config.toml
activation = "swiglu"
norm_eps = 1e-06
rope_base = 1000000.0
parallel_block = false
extras = ["capped logits"]
init_std_up = 0.0193
grad_clip = 0.5
schedule = "cos"
batch_tokens = 65536
Each number is 128 + 24 x the weight over its row's rms, rounded and kept within 0 to 255. Layers, rows and columns count from 0. Numbers have three digits each. The size before them is the row's rms in percent of the matrix's.

# o: layer 11 attention output (transposed), 512x256, rms 0.0757, rows 144-191,208-263,320-327, columns 64-95
# v: layer 11 attention value, 256x256, rms 0.0833, rows 81-136, columns 64-95
# q: layer 11 attention query, 512x256, rms 0.0703, rows 256-383, columns 64-95
# k: layer 11 attention key, 256x256, rms 0.0701, rows 128-191, columns 64-95
o144 090:197151107145130131117128083108154160137163150087096154104115127170133103157175128140153111109144
o208 097:115166153126110065130122125112094079120112115148122132123170175096173106100142155091097156141142
v81 089:101170138114125129149165153146134105099140133105176132116102101097084107104132109118143139157109
o145 094:093089143165145136085130126185144132091123168102103153122111116114135130102146163102122207170153
o209 100:143127154172083123158140130138147119190146106091132112099120096117134158145152172137136178149110
v82 085:098128126151147111124168139110081074079109110161141093118107132138171125171154151130131099139136
o146 090:161136135131132117153134130125142136132123148132123123102132110130133133125157155121126092097086
o210 100:117115133142144121145112130147126129096101110112148121140165126173159130091109096132172152161121
v83 085:107150127132110108169127105153132132100140150157106104156110099143137157169162169135156109124096
o147 089:171084124153127099105143156147123137116130090122125161151091145147116114109130102140143178124148
o211 099:152146160081122111184142137150109101123145178119113114128118145113148139132127179147134110130088
v84 091:106132142139106112106106139107162142152092123083143119148162123187115117139135102120067164173121
o148 107:115123133167141181117115145111108120150094099119171144135139162142125160090131137134159124157145
o212 098:141125137118098133134111071100125147119160149167124126154121121146136129112115171123095117152145
v85 095:115127115107148116138131126121168128144092129165170170099133129149124177080105100129171141155072
o149 105:101122145078128118121097112157125152145106087139114152117144138105137143183156146154124106140107
o213 097:158126117149108130122140142131119132158158121148154139138192127120100125122084117135140089122112
v86 087:143142152126145161119152145107140096107158110141138136102133139110159153119148122164123139139137
o150 089:133110130133107136126143158108144190136103119128118080130144134131167154121150155165133128142168
o214 100:127159114111138163145110121108136131141099142119106141129072085129121151099125153124119118134111
v87 087:183130140074128128098140124168122100126138078132132107156132128130106128113123119142112112136113
o151 101:131150175137115166120114083150146145167172166111121144116139157136111158144098096106122085112089
o215 095:142160117096153136100117187155143072103127123100159160157127108131123116120130138154135115126137
v88 087:100098162186162132125141095132138140108152147094151111091120151080133136105162084135119147089172
o152 097:129084117089103160190146145124138170106164094120140164132184144143137106131111188083144087127140
o216 094:143090149144145133079141118132175125132093153107109083093099148095134180135139104118101159129116
v89 084:156171071120122111130138132109164103119119085095136101132126109121107119132145121145102162120142
o153 100:165090104116118108164128116080110112145116136166106143137112184143104157138169102111147125104103
o217 087:144130120140113157105158129131088121161142114108133102156092116158131109135140175119140116160122
v90 079:105151121139175135136145162129139104084125157106101124142123136132106094164140133143113146142132
o154 087:102091161159128105140137118141104163154125115123125140140151112151100142174144126126109109144110
o218 095:152147121112127097082124155175136096100138145099120128117112143111129123158101126150099118129132
v91 087:120115144150125143178137117135156091109120111124103103120152084126097109132124158129150181090099
o155 091:142124103132149129131132091129146139147108156180115129107096158148112143092130143111157108150148
o219 103:134075165134104145088153123106077052149131121138159096131157092123089141130169125141095140135095
v92 087:107112158095164155127169119130145095126146125140136114131120094187125135113122137097114157124113
o156 091:101151094163137110114123124103171145127111135099130111118175140148158148083108112102142136127100
o220 092:147135169100148131136151129132117106141152097171164117132083106167122127155134142141078069135124
v93 085:080104173097138094106192077145133110140124155144098164087125119118100107143135123129123151125129
o157 093:121115107113147159095101140100160138136113105142135135162175172169101126129114115113143084101105
o221 090:131110142139134139156134144106052130097142165128120143133138113143125122129109128131143136115157
v94 088:139119150151133151165128121114110137117148120066133104122142144089119115130143137139123092167172
o158 096:119119089084127134117145118130120116092131119134071135119101112105140114108127198141163159097129
o222 099:148124131160137122165114164145106091135117149128114143170140164117137160150144143119137106122127
v95 089:115143130116128121151110141108155137152096125118100147098129096117157098124139135105135113157085
o159 097:138142077132145111165138125145101119117143066128102106123124127134157130143100114083147117109127
o223 099:138125126131119112159157126135144140118106129149104103112128118148149140103141188143142115140134
v96 092:107129139161101126080168111128138152147118125122152157116144146158138126097158140130160107158111
o160 105:137093167166128146127111137113093086135109159130110129118101161114126145095135167114135130152148
o224 095:136156123150138147080129111127131125124120111168119139119142104107131062139114130097133138145149
v97 086:146123106122127082133168139126053115141106114182102174137116144149163134088154131101151140130133
o161 091:093138145154139174118154133125129161117089115093143122136124118100128113145143104121070068104164
o225 099:145137101095129169127129147140086171108094100161142128098143141129155134140186095131164122107130
v98 095:149124107123117095132156157156137127083104119087101146133110151105078133151160143081165161127110
o162 100:107132100099123053122126135117109164122147099138113103159165153168117067119140110099117147118090
o226 100:098155159162109104107131119166133099134122107055142171096129147132100132166136098128092118144101
v99 090:107160137116107135145103138112153145101093181111117123085133152136131154120127097112117084107154
o163 099:116168137121101119080143103151183134106108155119176152147128109159187152135162095149162146135148
o227 101:087126147086123134118106155129088138182147141083145117128145152156138145102161130117140121104129
v100 089:063098135150150161106128111143102100114101111127162095107140135114132134130106174112127125081106
o164 097:126107119132126130110148133051187138127140105119116125118121110143119132112102153120141122116116
o228 099:147101129153081130125119102152139129106102113149123104139099067162104154094086175103153124119120
v101 091:122119102103152108127109124160121094161109104156097111139090150173150159125126169132140117123160
o165 094:127159088097103155105120136120153127107181131107167126162114139136103138129165156130132121158101
o229 097:099111126067142142159189117166092114138105110103125089126152121116201112112129149105112103106125
v102 088:137101135104149106150138128154124105128166109114121129106110169139124134103097095127147148152133
o166 099:125143131153111129126128156174125119109119176113133155138162096147113119114099119146141109120154
o230 097:145135193122164102138157072104103144127145105133116171116113146144146096156147078070116123183121
v103 091:145103138160143123146140143126135138090128151156107088140152136128122200089090133102078108172136
o167 099:090124173147103127149126127133077113136159098078155144102145153131104115114103135153079111103132
o231 102:131117100138159117120124141144129133124088141128104110160136125143103171139139148131150165156115
v104 081:087112073139130108165137156144140080149147146138103129136144117086150087117115140104123153135140
o168 089:114165118128106141114134133111094101146121103107146170116120115136123119106192149101127149067104
o232 090:075128103097135170142176119141146117097116133143106158152144102171146138094116153129108133126134
v105 089:134109148115099149137120147164135168130108161138134129129118134085109132103119132108138155138115
o169 096:146132138173129121113138138099111144119124158113101091098142150096124124124092062151145090076153
o233 097:123122104158122160121099125116121117089172130131136083120117117129097147120086069122116131109124
v106 091:092117160164133155137133130101116124118102109094125143135144138129160183144118091112113158138124
o170 106:169116115139128092130190148148093119158132141129098139131090109124114169153111133150152108131125
o234 097:117140162154156159147096127138144166094114107119162127096117123132198114114112131180129133175127
v107 091:150110140173143115146117084165116143143076120109111119119119125144135110136132149120127134141104
o171 102:119115159105118164089140152155115183140137186149131130135125128126135102141153172116152135125120
o235 091:104102130134128096186075124119126132141117106103111125126110111132119135149111124135120125143087
v108 087:186160141139164148100178150106141144143152119128122134151130131134098102159125125143147109155145
o172 098:148096124123110131141095110133138127127119155153144083156120113088070151145155108126133157156134
o236 096:161196112136140160127161179141182171114141072116134140080125108128112120146114115113131133150138
v109 092:141100132123144112114191147161127097112156154121120104122100136090110101140154104150127131157148
o173 095:142119115140095106130117123156105163148120155104112129136102142163117146147095106111112126107127
o237 103:158119111096176103119114138115118124098139158151097091140104135117133151134159139161150178142123
v110 092:131134130132160101117142073139122110141118095133142109141127127165141139094134161081152097089107
o174 096:115131115110177149144119165116125157125110132098166106099120103142134095139125080123141100138140
o238 098:125152133086114074162118119175151123116121088160134128121129108144136127123151110137146112107108
v111 091:132142152206100124142089130079139108130160157147120169132149138122138103124153133139112137168188
o175 091:073165095098132085115117183149153117132161153100168117108101149124121149110109135165127160065145
o239 102:156107125183115153126134107145145146145137184109103133129121134121109110081125197084128106171169
v112 092:145129124120151121158117122132146098150118158101160145162138131139167186149128140167128124190141
o176 099:102115171120123112129124176098116108091110154082090111106133132082138139155183161143141184119105
o240 097:134184091160181151159117112127138124120132082109093135123066162102209104143081128125167121138142
v113 092:127125111148089083161167103092119079145114094145148116149155079144179124127131146138119169107156
o177 098:100147140141126133125096105090114160159105169147097132139127151133084149098081126146120121126152
o241 104:101150118173151100107150103109098122071084096148189102137136132108111091132155166127084101108129
v114 098:126122125119149144130104151111092136134118098123121085109121115073138070112108101118143104119120
o178 095:102188137136107088149089126160190113128099116121101108081134144099114163125102096102134106171167
o242 105:130109158085073142156136109102097134105120119154135122094148137109111117112095136114105148151119
v115 086:103095143102128131114099111149145102145093126095143148135111169133110153098180096139140096149115
o179 097:136144177142090112138106128084124089137125136102182126130178119095103140161127193138107086150112
o243 094:086146152097124097123131118149147122140153106122131146105131120098183134151130148117156123123124
v116 090:129156096126101119163128131114162164192143108153167157129088125163132114169120143089129156134087
o180 095:132127132108135166133123156122105139136105143153117111077122142161122062112155135077101147138086
o244 098:142152129149119126132146116097147103127127100146127140132104137159161143153154118085073125138124
v117 083:069130167142103135142148141134116144124118103113127128142150103139145124079172133104172120134130
o181 091:151137137117113112132141144169121114141109117162114155134179141111120133123101122132158160153119
o245 091:120122119139121113089124168110169150106129155098184064131145104115104169130138120119130107110106
v118 086:150139102107116128138106137132135102128134121082170103129082151108086086150105110134146106193117
o182 093:097108175159111132102110112160200105145106118134137142134115122101221149113199146142142102112127
o246 096:149172137107131104192126129094093135129158134116129103100113119145087099150117114116102124162134
v119 090:118145123126135085121141128162143130125116134140133169195150127138121118103113168116155135126142
o183 095:117153097112097138105139132120167112109134083131099086128126138113111151109144084169093184086117
o247 101:118143123115134151128146130139132125129162110114134113116159137103125139157153121128105089151155
v120 082:085138080118081126136174152143120130125153128134163141160115142146161124186091132087136134119124
o184 085:128120121151115115159131126126127132125152124108103104084160118097162110128129168114106146137103
o248 093:105131110135137159102144170124123144144161092130157125139134143112103107161095098150136134171154
v121 089:117121106140158131117166131098168145128118167108133112151104152106139098141083131092143115160106
o185 096:133143158179138116139136106131131122129109132120087125145112112146103134126144130126153101181072
o249 098:116104121130095075133182152158122122110147114110139156132109152122056100132123079115147149126143
v122 095:155124119143148156166092116119143125106152179101081097152158131127074166147131135123130111141154
o186 103:137120136145170105112134147138197116110149098097162118110123138087115106141115128166123169143164
o250 095:132124125154140145108100129133152077114104154141109139146124123141111134141174046135122092144121
v123 088:143130144132156106141085113122147132152087121149162113107120144139157139162105149047148139145127
o187 094:167156128130120143074130134127120084126120142149127075134138083091104148106131088091110083167112
o251 097:144113105126164094172163138105099108120093127158150110127174141150078125122116110080146120146138
v124 090:076096128139122098171141135123116137109116088100144156110123119187103086147167094117136124136109
o188 089:080147099146113115112126139122151126134145135153158154115167111119172156126148120124161153127132
o252 104:117108134135151143148121107124119119127122161140147134114110158140124101132114135131126145133085
v125 081:157124122140180077139102111104067113145133106142108124119117157113096127087101120163108087121160
o189 092:103122125096098080110139154131149114124143126143092140134147078099148097086108102123114100130118
o253 100:140138110138138132157107148124101113154138118131140139118137199174071161098136089141142100091153
v126 093:092126137137095124081109174153144174100155137118133092132107125109100136138143115100132141123090
o190 097:107128149126130124144122144114091113126144131116132162168116122156127125148115152134146123163116
o254 096:124108159152114118095116158164124128159122127137143096126149132119102162132129107142102144112148
v127 089:173129114125149132106133131088086146115110141149118120137163163122135146141126124096092130092119
o191 088:159098131119147160138153159094113114146123121153148123113134094155138121124129138132108114124106
o255 101:135103143172085147161116104149108180087128129121126095102125145126093136144123110079128144155099
q256 086:090099182149094117100138110126087134152136111121128122128102142130170113144115140130134136130182
q320 090:147124147141099138134124097134131096187173121117141160123034131133143150135130129118141151129130
k128 063:130149113129165163111121118143128131042108139145082091156173108122060154144135121162114089144136
q257 084:116120118120136126131124123127140109109119153131155159138107104153133127118101155180121081131144
q321 085:133104145147126105102159108125140123148158160075134147130099118122119132083141141122132159134128
k129 068:138154128130105118116155160079102124120132093143128125124123141130150138147070098109116068113136
q258 084:123150107106139184136144161154121149155116074102145097165177117156093144111127115086093154120139
q322 097:141144110122107145127093182102100099086130140174143084113168113159140105142117107151152095101110
k130 070:098154172155113137103091094133102119141164136128187108142151160134127138187169121156164141139073
q259 083:118103127121119119180118077083059146145164142122169149147093130126118148114171099086132125122152
q323 093:113134147078155132116099065157154122146106106124112148092122113121118133128183109185104132121148
k131 085:165112132105080164115119145134112149146103076120137103128084139176138114147108121117121132124127
q260 086:151144130118112118110109112107110117143105133156135160145120114082091152155138144113134164140139
q324 094:116140112136138133145121118154128136133115139158123121122150133149110090126108150120106106118145
k132 078:132108136108128133112114119135118114128099177152124120157077150176179090102147122148170156111156
q261 079:151124118108068164146104143136134134135096130144132142098102129196085135106182143110136175150133
q325 099:188134136099102149145102129100172156137112131160130138131126123168155117127158155102127148142169
k133 090:122083176145125118139085132120110133141147138141179114122138197073170120113161121142148179148100
q262 079:142135124172079122099122112164129117174142119111120123114144121120149133107077126179146141130132
q326 095:137094156113104089146160128158136095114142087141127076109161113126134170184071116183101133113140
k134 095:109094118129129146122138119110146102095130105131104125111123069107119107139120121088144106150167
q263 086:124131147159135153140137117140133108136146126054108160115146088148105131130103126126124163136126
q327 093:112153127154119181163106123128106161118099155162085133104134116175116141082141158120106113142163
k135 088:122139150128087069139119119116117155160125124116132150141107102150172113109149138117153129104135
q264 080:107101150120111124146165136110146108126136096136113114068132097066107121142120180126112115178152
q328 094:115078113120105185144145101113101135138136155096116127148152142120133112115169170151117146125113
k136 090:144156157159108146096109143124115104132110144147121140130122129179157145161120116115112144108126
q265 089:130154131160098165141137121107136112153146140107126121120119149140161211124152156175150127119100
q329 108:127127129145114158139123103111123135134146127123099152118110117108154146080177145129092146104118
k137 097:124102132109155121125127150139165147131123131142161171113140160159166072066117164088128092130166
q266 091:119095116136148104118160114160094124173107151100120125151090127127187122067140134092122122101100
q330 104:181137156107165105152092131135141132074134144157135149136120120094183136126137106114103126103132
k138 081:155131093089146174148095098116078131090104110149124123116148167101104151108111088124104124133143
q267 085:107114169145100130115148124148102091135122146148133097121136137126153117142088129122149127108106
q331 107:150114123145150076120139098157113128125117157141120113149111123130127138106107122106157109165118
k139 083:166140080160125150096131142077159157131132131140160143121144142118100119085121136126136133143148
q268 084:142159107127132111142123118108174138080116109172120171102108164125116132130148113132069113145082
q332 098:111149120091165144142137093130133109122108145190112148133134100123171137125112115144076135134092
k140 103:132164126170140137126145108149129100132119110137096093116147111154078097084099114114120120107179
q269 088:117178116141126150107129149178186135099125104127129098135125138155111081132115107106181134137136
q333 098:113083124121132168125117122142109142105139127103110161149123133157096132135117157106151136093124
k141 089:148135078123124096139195148148116116145132137135127155111110122116133142152137129111118155102118
q270 084:129131152136138151132140119095163110145113141102082118111153128115144117139052137102154120140154
q334 103:130111123119133150134125098127167118093118136130148183142134124130144115121163138116180158087140
k142 096:129170098116101076145125133144141128138103132112206130120156131106167152143131126138071098095118
q271 087:118101147109109162124160149138148116139136129128146138150092103157163074167121144110138140105139
q335 104:168139139119113115124086189118145145124121138171100122139104129090134160133133129143137126136117
k143 092:131137108132135113110092102131088192148159175159144131147154111119166135161122136160160111114100
q272 086:130149136103129132124118165090134148128121143082151107193130067132184115112141114120161125136146
q336 100:111143100117136112151138184184125127111154119065145087135082139125166160120130123185084154143072
k144 093:139130141150135094129112127175111165119108148069118099153099100154147174095077164109152117128080
q273 085:136139147142153148136106136132149151113122086146145110152150161106131095120118112164106150147162
q337 100:133101112096158116101136150151095123100112102173149136150124133100118114136124147141125169107104
k145 093:130117113145150060146119096103142103145135089128082109170099163088145101083126162089165110127141
q274 095:112139120128136163081134109160110145130124164093101122116129112083154121109084127107151134159105
q338 093:127161158078143142148134147141142160150104166132099134112085149096149137083176118144134086157154
k146 083:140149131101075111117093150142119153126189120074172162151122135130122157164128160142130189125152
q275 089:171131139182107091134144091108116160155123143137129124122146129166141098113144148161120086111132
q339 104:136146130143137128135148122083110162142134143139147147130111123183174124078104161132135128124084
k147 092:117145106085086119129146121133104094069134138126181116169190126098069136123127125123136131119165
q276 087:119124114129145140112111140117105104113181151125146120111104114105166102140119171108183146158097
q340 106:132138175175161162115110114094124123113138132092117133133125136128135155107158144141093140118139
k148 095:144122094109113136153122097150181159104178120106125133182088140135157082168124112129113142093189
q277 082:142125156106176129103165139128126121153129092110118126100114126149158107119138088145106121169172
q341 115:146124135075101103133140128132103100090110101089121139160131122154087125115139127126132167182181
k149 103:114111082122136153162120154140143154140129120142100110106136121091125074060095138138087133100132
q278 085:095176112144122088139098104099115072124128161119108113139105123137120079109169134103144117102119
q342 098:098164138116166101109077119123101137112119126131106118133133152167139148114093130135093138106122
k150 098:164169096121123125136088117101126135117120136087147115103185063063073149127136111142088090145149
q279 088:160108142150122118130100117101113101134168120134117122091155115118143149144139101155127151117106
q343 105:126101113151130089101121134142071062149167080139120151122146189172130101138159136145089130146122
k151 092:127146137105134199161102085139169133113112156126140142117122152123123131112120146136139099148152
q280 084:145183149140154107095173111126095149154133102119110147126116161136145105113128163113125112139148
q344 102:114105085130122159108081110144112106131134156074189117139138123090119136125125151153161146118134
k152 094:128118145120152097090150168102142186094092149096088158136146129103123139147082103143117096115131
q281 080:095113136110119104089129118087114131117147178125109103136096126131110108099132105093186114109133
q345 099:101146137126120177141130123113140149121134113165145095122123091197103129126137104129111134114133
k153 092:140155123096164137130102109139130120135111095143130103141099141158122157136131130117099094127138
q282 095:133144074091127156101133124114122147085111104142125131130121137142140104164130120107085110166161
q346 106:158158118109143142131138094104146096131086073128121080145086156100100172133098113122150101101155
k154 095:156146146114115188141117124127109134117122095134114102120121139150134147153157100138122129114144
q283 089:130083141095153133128148117130117127117118077139154120089153173083133132079181165130148121117158
q347 096:098185105182085165135129126165080083151112110108156128116131112118129148084087124108168126109149
k155 094:127131100085133119126123152075128126130138177172128132119125089108113104121157108146127167137151
q284 088:116110099139161166109111151117079125133140113114146116146101124114120164126152096163106103156093
q348 102:109137099132132099109125124100097115097123073108131133157154139105111130119123126106149147114185
k156 093:115131129146107121124149145126139130144118112146134088126141124136160145083169130186116150125138
q285 084:132108120125115108086156175129120131097156076097147139140100107150157154121128123167128172173117
q349 106:125181160096156126156135165146131136117142093161152150091110141142149125133145119109105159137155
k157 097:117133134141117100099114142135136071146086114134130122087146102106105136130143081141151150177113
q286 085:136138103098112135106093116139056150135135140126097143149135152130153113118135144122124095087112
q350 117:137192094105138110124100133159140161132129159123133107117057152139175142114141096174138121069129
k158 100:151148112118107084163107172165137110110114161123093145168105138143162099155139129077137158127146
q287 090:115160156130117139166130106144082093153115099131140140115092118147134134081141162106138135165108
q351 091:139106113126102163127132116124081108222091113121139123114137158157147143114177127093135094120089
k159 090:137092143139116117124121138136126111143141108133138162149151116134116122140140153170113119143143
q288 098:130091128140112070115153108117095094161137156101162169088119134101172139106151130135107148132141
q352 098:104118159132111064091149119115119112166181128108151161136110130113128140092173113080102181115164
k160 070:130149088139148086088120126127146170071167118117119134100130103121096127158083136139140086170128
q289 089:112139156149131102150144152137119142110119159115170149075094151129112158126150167144137133131154
q353 072:138097117097159084096145147068129155132120136130119136139153148132118114108181126085085150135133
k161 073:140158130158112141103129142156143131072147098105123099134116106127085129154107115164165116125101
q290 081:163118137123145113144135128119118122157121082138131101123160165126178097150087142150145120146104
q354 082:133107115141074155123165115168125095141125151134102093138142105152143121147082101197139132108148
k162 079:141132122107160152100120142134186156102158153136126126137179119115067176114149060158122118114135
q291 086:099109125098105102123125111104110106153136133183164122110161119083157152102127134126124125120103
q355 088:135128134116154143193197098153142125143132159121157095167119124108114153132116128116146149159106
k163 082:126097134138119107128110141123118132141121163091116162116145095104119099101120156133153145087145
q292 086:145111109151116137130136147101106160126117120124138124097121150173138054074173162137143128112119
q356 090:103142163114166148139124111154156088144096143127105114140126135157154112150111070141115111103115
k164 083:134157124087148164095122110088113104129129174139112131140141100099098171126106109129132112121110
q293 086:138139114142153127120163121150078110175120166165110097150081130169145099109122109103139150117146
q357 099:157159133131155144146127150104073106121105169153075119144085135134118057070129137082141119130127
k165 085:149074133157109118106150148159172157171117111149155125100132136096151147126146143182137135141124
q294 085:134136087120117157151132102127151111114103178161106083135108132143151111138067123160104142164156
q358 106:138179119117122135146141108119098142118119150157102132126150134133117129121132117125076125123134
k166 082:129074128078124119137119106087128137153087150071146131135120119132143136114147129132132114131122
q295 079:120191123153150118154130103119138106059142133122095101142100178136096099117106152170138119115137
q359 093:146127124099151116152134132134077100147122157182122146128134143124150116126132102116115117128136
k167 085:155104105120069165127144121110162157129148076135119131123110112125104078084147113120120123135149
q296 083:110123050146100144154107117131159142119140090111112127087108125175134086114179127094176140140161
q360 088:128142121116133119123074156112143146110150103138130150143135109126133107138185130128173152127111
k168 079:093111131114146143135144113113132107110155137089120100159119142051120193117153153120145100097126
q297 080:134147078145089148142156137140095103135149154124111141141124127139081128102132128131142147107156
q361 098:158166105129136112151135126149096106098145095111132153160106121112085133151133125098131138157158
k169 091:119125099155160148111142145123125146139120083117105153138142094130123087140152078137132160109114
q298 085:138118109101098092130121097150132136148148107135142197121134074112188107127171146119128112109153
q362 093:131090159124121096090120144136161061184125165120127155117126104087192139134113102150108177101079
k170 094:165140122093109108140113137137110129148112122158145136110136176114118119145094142135159117064150
q299 079:153124095125134104097104113115169134080124098117088125119097087108112127138084151136098119142091
q363 085:142068169134097124111155133116127106135118090144122117092130130123106103153132156126111136151104
k171 104:133120113094104131161105138121112127161128131126138096137126120185104130132152134127175155151138
q300 081:149154137117133141121137151137155135088147100167123113137127120126159129129078122152142090155081
q364 086:152088152114073144127109148140121095124140132144128117142119161092117132130090162095144110125111
k172 094:126116109118108187108093102123126129152125095108095140152147140095117110125121071159140102115150
q301 082:136100111184115152061147118180100113156140118110097095095147126128117111123146120171130126150134
q365 101:107149130147131168088114123137113113147150157071130109098157147154089123089138123103130123132125
k173 098:124139102143169102135106097161154155116176127120129125140147127086079164145082095147124089140097
q302 084:123128108139102165127136113146183122134150149126072090118126129118139115147123096101158114105095
q366 106:114109155137088117102128167148090099105144114113135077107129177157145106134102128133124144184119
k174 090:125111163177178113126146079110165123124076108167132108140119091074160184142165112116138125095127
q303 088:172177104090143141138165132129148146124167119149119123133131160143109147114131120100131116150115
q367 099:123143106120139155133107110115138142063156123132146095161154108109095155149123124151131097175112
k175 093:086142128121135096125109131120122122137109150104177122130113105122101098154116145133131114130133
q304 088:131180095127125149103081150161160141129166133089116123175149084118109120117121145145122153093151
q368 112:147158151082126125147169089128127154162130091168117111126169119138149110131135137079122072153091
k176 093:107135102182094145112120139092092109139139136112118161128155136125129128134136115145102138094126
q305 082:144120135109132134140120167130131118158098128139097110117150121122173119162109079149195148122153
q369 102:147126122074116118200155157162120114171126147169121097142146109161115146128116117122152130098109
k177 096:114200131168101155094114154077142150097154089154117130109160091142120112110126107089133085135140
q306 078:098097133164149151159103052090100140181125129121141132146145118139116128140069127148105144111148
q370 099:115142124115114113110111118130119118156115146158146107081192099131178116143119106117091141105117
k178 088:137127116134108148149126139118154133155089148108111124148123125125076059116123127100153123142102
q307 086:096144143111097092184125169194128111120116147118116149132137126123127122118118137134071176085131
q371 101:133121173110123124104111142137082118134145131132147113140137155134129159148153144157172107105149
k179 095:136121145104139143128150113109157108168129142074109125188142148146136112133128179141092146149124
q308 081:169126146071117079130145101134170138087115153091148134124163156152165168156101139117134098164115
q372 106:102160130102160064102116141117124163112114137156127116149132117145177143091088094148108104155122
k180 095:162170161107101116118159160161106146118084127162119091156099101155176126165147123124131117079095
q309 083:187139126136154116132106187123123115136107201149125151126162133102105137148091125117149122142114
q373 101:163125136132107124153131125159132128123149163090128148111085113110093115084139127115088126117183
k181 095:155148105155112098121128142119104128094145122124129116172124092155117174095159117172080147101104
q310 088:141155109130148107167118120157140137070128114106119116122076142122130134160097149130097141123128
q374 098:123183076147154127100156131165106120088152111119147111162120135104156133152090149119115127115127
k182 093:128113152096129088135120125131126150149117136099112163132099164119137115084176099142082123141140
q311 088:119134175103075154109075110122107142141140149106121167083130139149164143128099162130089146138143
q375 107:103097116151108109118120117135140138090154160115099134120099148141144109182119177115122174123170
k183 091:101190114143153084159107183147160155149129162105134112142137130133166136139134108122125081155126
q312 092:141119110146124136150181129133095099150138130073180139147117126163127175087126154112114138131128
q376 102:116166109100149143109114137133062115158158099159134129125095102117150175111142132109084119111154
k184 094:148171114109094119108124128120098085129107130131152132167133111102136116139149136147134118154124
q313 092:126138116140147140134145125146069151160142106100128117161152091132111159155187095151139121122120
q377 101:172154154098111134155097134146102165087140135125098138151098107141165114160159150145070131099171
k185 096:154132101100157098071147113161085126141132149097129154130134116122156131134147081159118117131150
q314 080:120117150122183172144135076146095158102156165133147130122139180153084129105115155114148119127153
q378 110:121110145146110130131155078124116115131147184107103102105115146119124126104101134135089172102130
k186 091:164121138111108118093101108064119105118130106074114123121138204116069135107119138120106129144156
q315 086:134164148127161120131131129148145115130160143128139118156122177172086168127112045109125161119108
q379 102:135101127134139125097077116120141139162127141062116143150175145115070102140107135108094144149118
k187 096:138099119142120124155128153133142141111203142090115136130120128088099162132137154108144165146111
q316 089:115109146097121101164117089141138115133123126135105110123124113105161082121146141148153107153150
q380 106:158124118150153109182115128089140141141138108126099183136084126127144050106147153155154157108137
k188 092:148116065179109098111109116092120120128153120122138128122083103104160129156114168146080135130117
q317 082:104142166156167107142107145142106124120099148134150132144128083123197167079149092151142150063126
q381 103:116179129077127197113162133144134125153077155156119106125119129108117075111127131097114119094117
k189 092:094121091087117120105069138135128090090149143165143128123118146126105128125099139176118138122155
q318 091:162133119099174119119057178099143137144117119166132118129095159115132093152087121115159148173143
q382 095:124097116082132113156126163130153125168152160161130087111088169115140091149137129060112124118159
k190 086:087089192136088121129123154146136112129132132123136141128143077126166125137168124162148131153149
q319 089:106121125168151134141128099145135167126099101120117107142106108115175139119115109162167165102094
q383 096:103151140133139154124092091137118131161136120129174159139119134078139136129097083166131151131134
k191 096:156132172121127128108129164126140094117143128074158104144130146159173135160153132157100156124144
v128 096:186198070133144106168096151119144138125079149138121128132150159128099102088071107119109092157083
o256 090:143128122103139123107140136126162152085088125154106162126162093122107095157121137124132137162131
o320 100:137120122146124132143142163111139127147095126144131115158152155130116095125092107143108115163141
v129 094:102131146116134131110090123126084109098119135129137112165131126101147114097091070105113125146146
o257 085:138182104130134167099147115196133148127137104145154124101126155143092090121120158160107106127154
o321 103:120128130100147068156147158107115153123135099090086111154146113116111131084127074112118143157135
v130 094:148131088164069109128140121112137169151139123150116114115108142147181113095117129129135155121099
o258 088:143130141148084116147145121109100148152151143133143123102151125138163144100133099127120149114102
o322 100:071118114135156108127137092138144108077138146124136118132113164092130119144097158164170096141147
v131 103:143124089123152120130143116090138178109117179127147127136136158133097125126094143159132110140099
o259 084:158132139170133133139121162102178138137124110101127144127114107133114126164103131150120138133121
o323 108:158142094119103103143122113154124154108132143147105149139128163167184113148087095118102124171153
v132 097:151115147135148147106110107125135126143167131131124112184125160128112122121119134093108090174126
o260 088:125128151113085116097118111181149166093147119137152129093130131131126149116109075108197166116103
o324 099:167123148112138142161123133098140129133108139159070124117140130119130152132177147121133083165126
v133 087:097109130131156124131121122124136135131143110158120134116131140127112106143163131123108113158148
o261 083:170124126115138120097109120148132104110166137140126141092121154151086052165117141118152140093171
o325 099:069128140120135127160125166105115132150137096138123142154132136127110141149112108122076142174095
v134 098:137112107120136102069113159145100146137091124128086132117105155096176099102141110119136150140113
o262 081:181112115117127157165162155141132120144129112151130103148094097163146164122103114102115148090154
o326 110:098126118161153096123111104144095143102110119126132125124140164089112106130166140116109119186100
v135 091:122091168124170124150104141167128117107124125111130154134093158125138132141167128140125144132135
o263 087:155126107092125121098101106103127128122122112104159074138128083111127113138144133116149107117108
o327 095:085114174132153133096109146143113129114119125114139141160116130151123128118123122154102161135157
v136 101:165121156140138120148119173088166143141100117122164151106124098139142142123105137183131103122145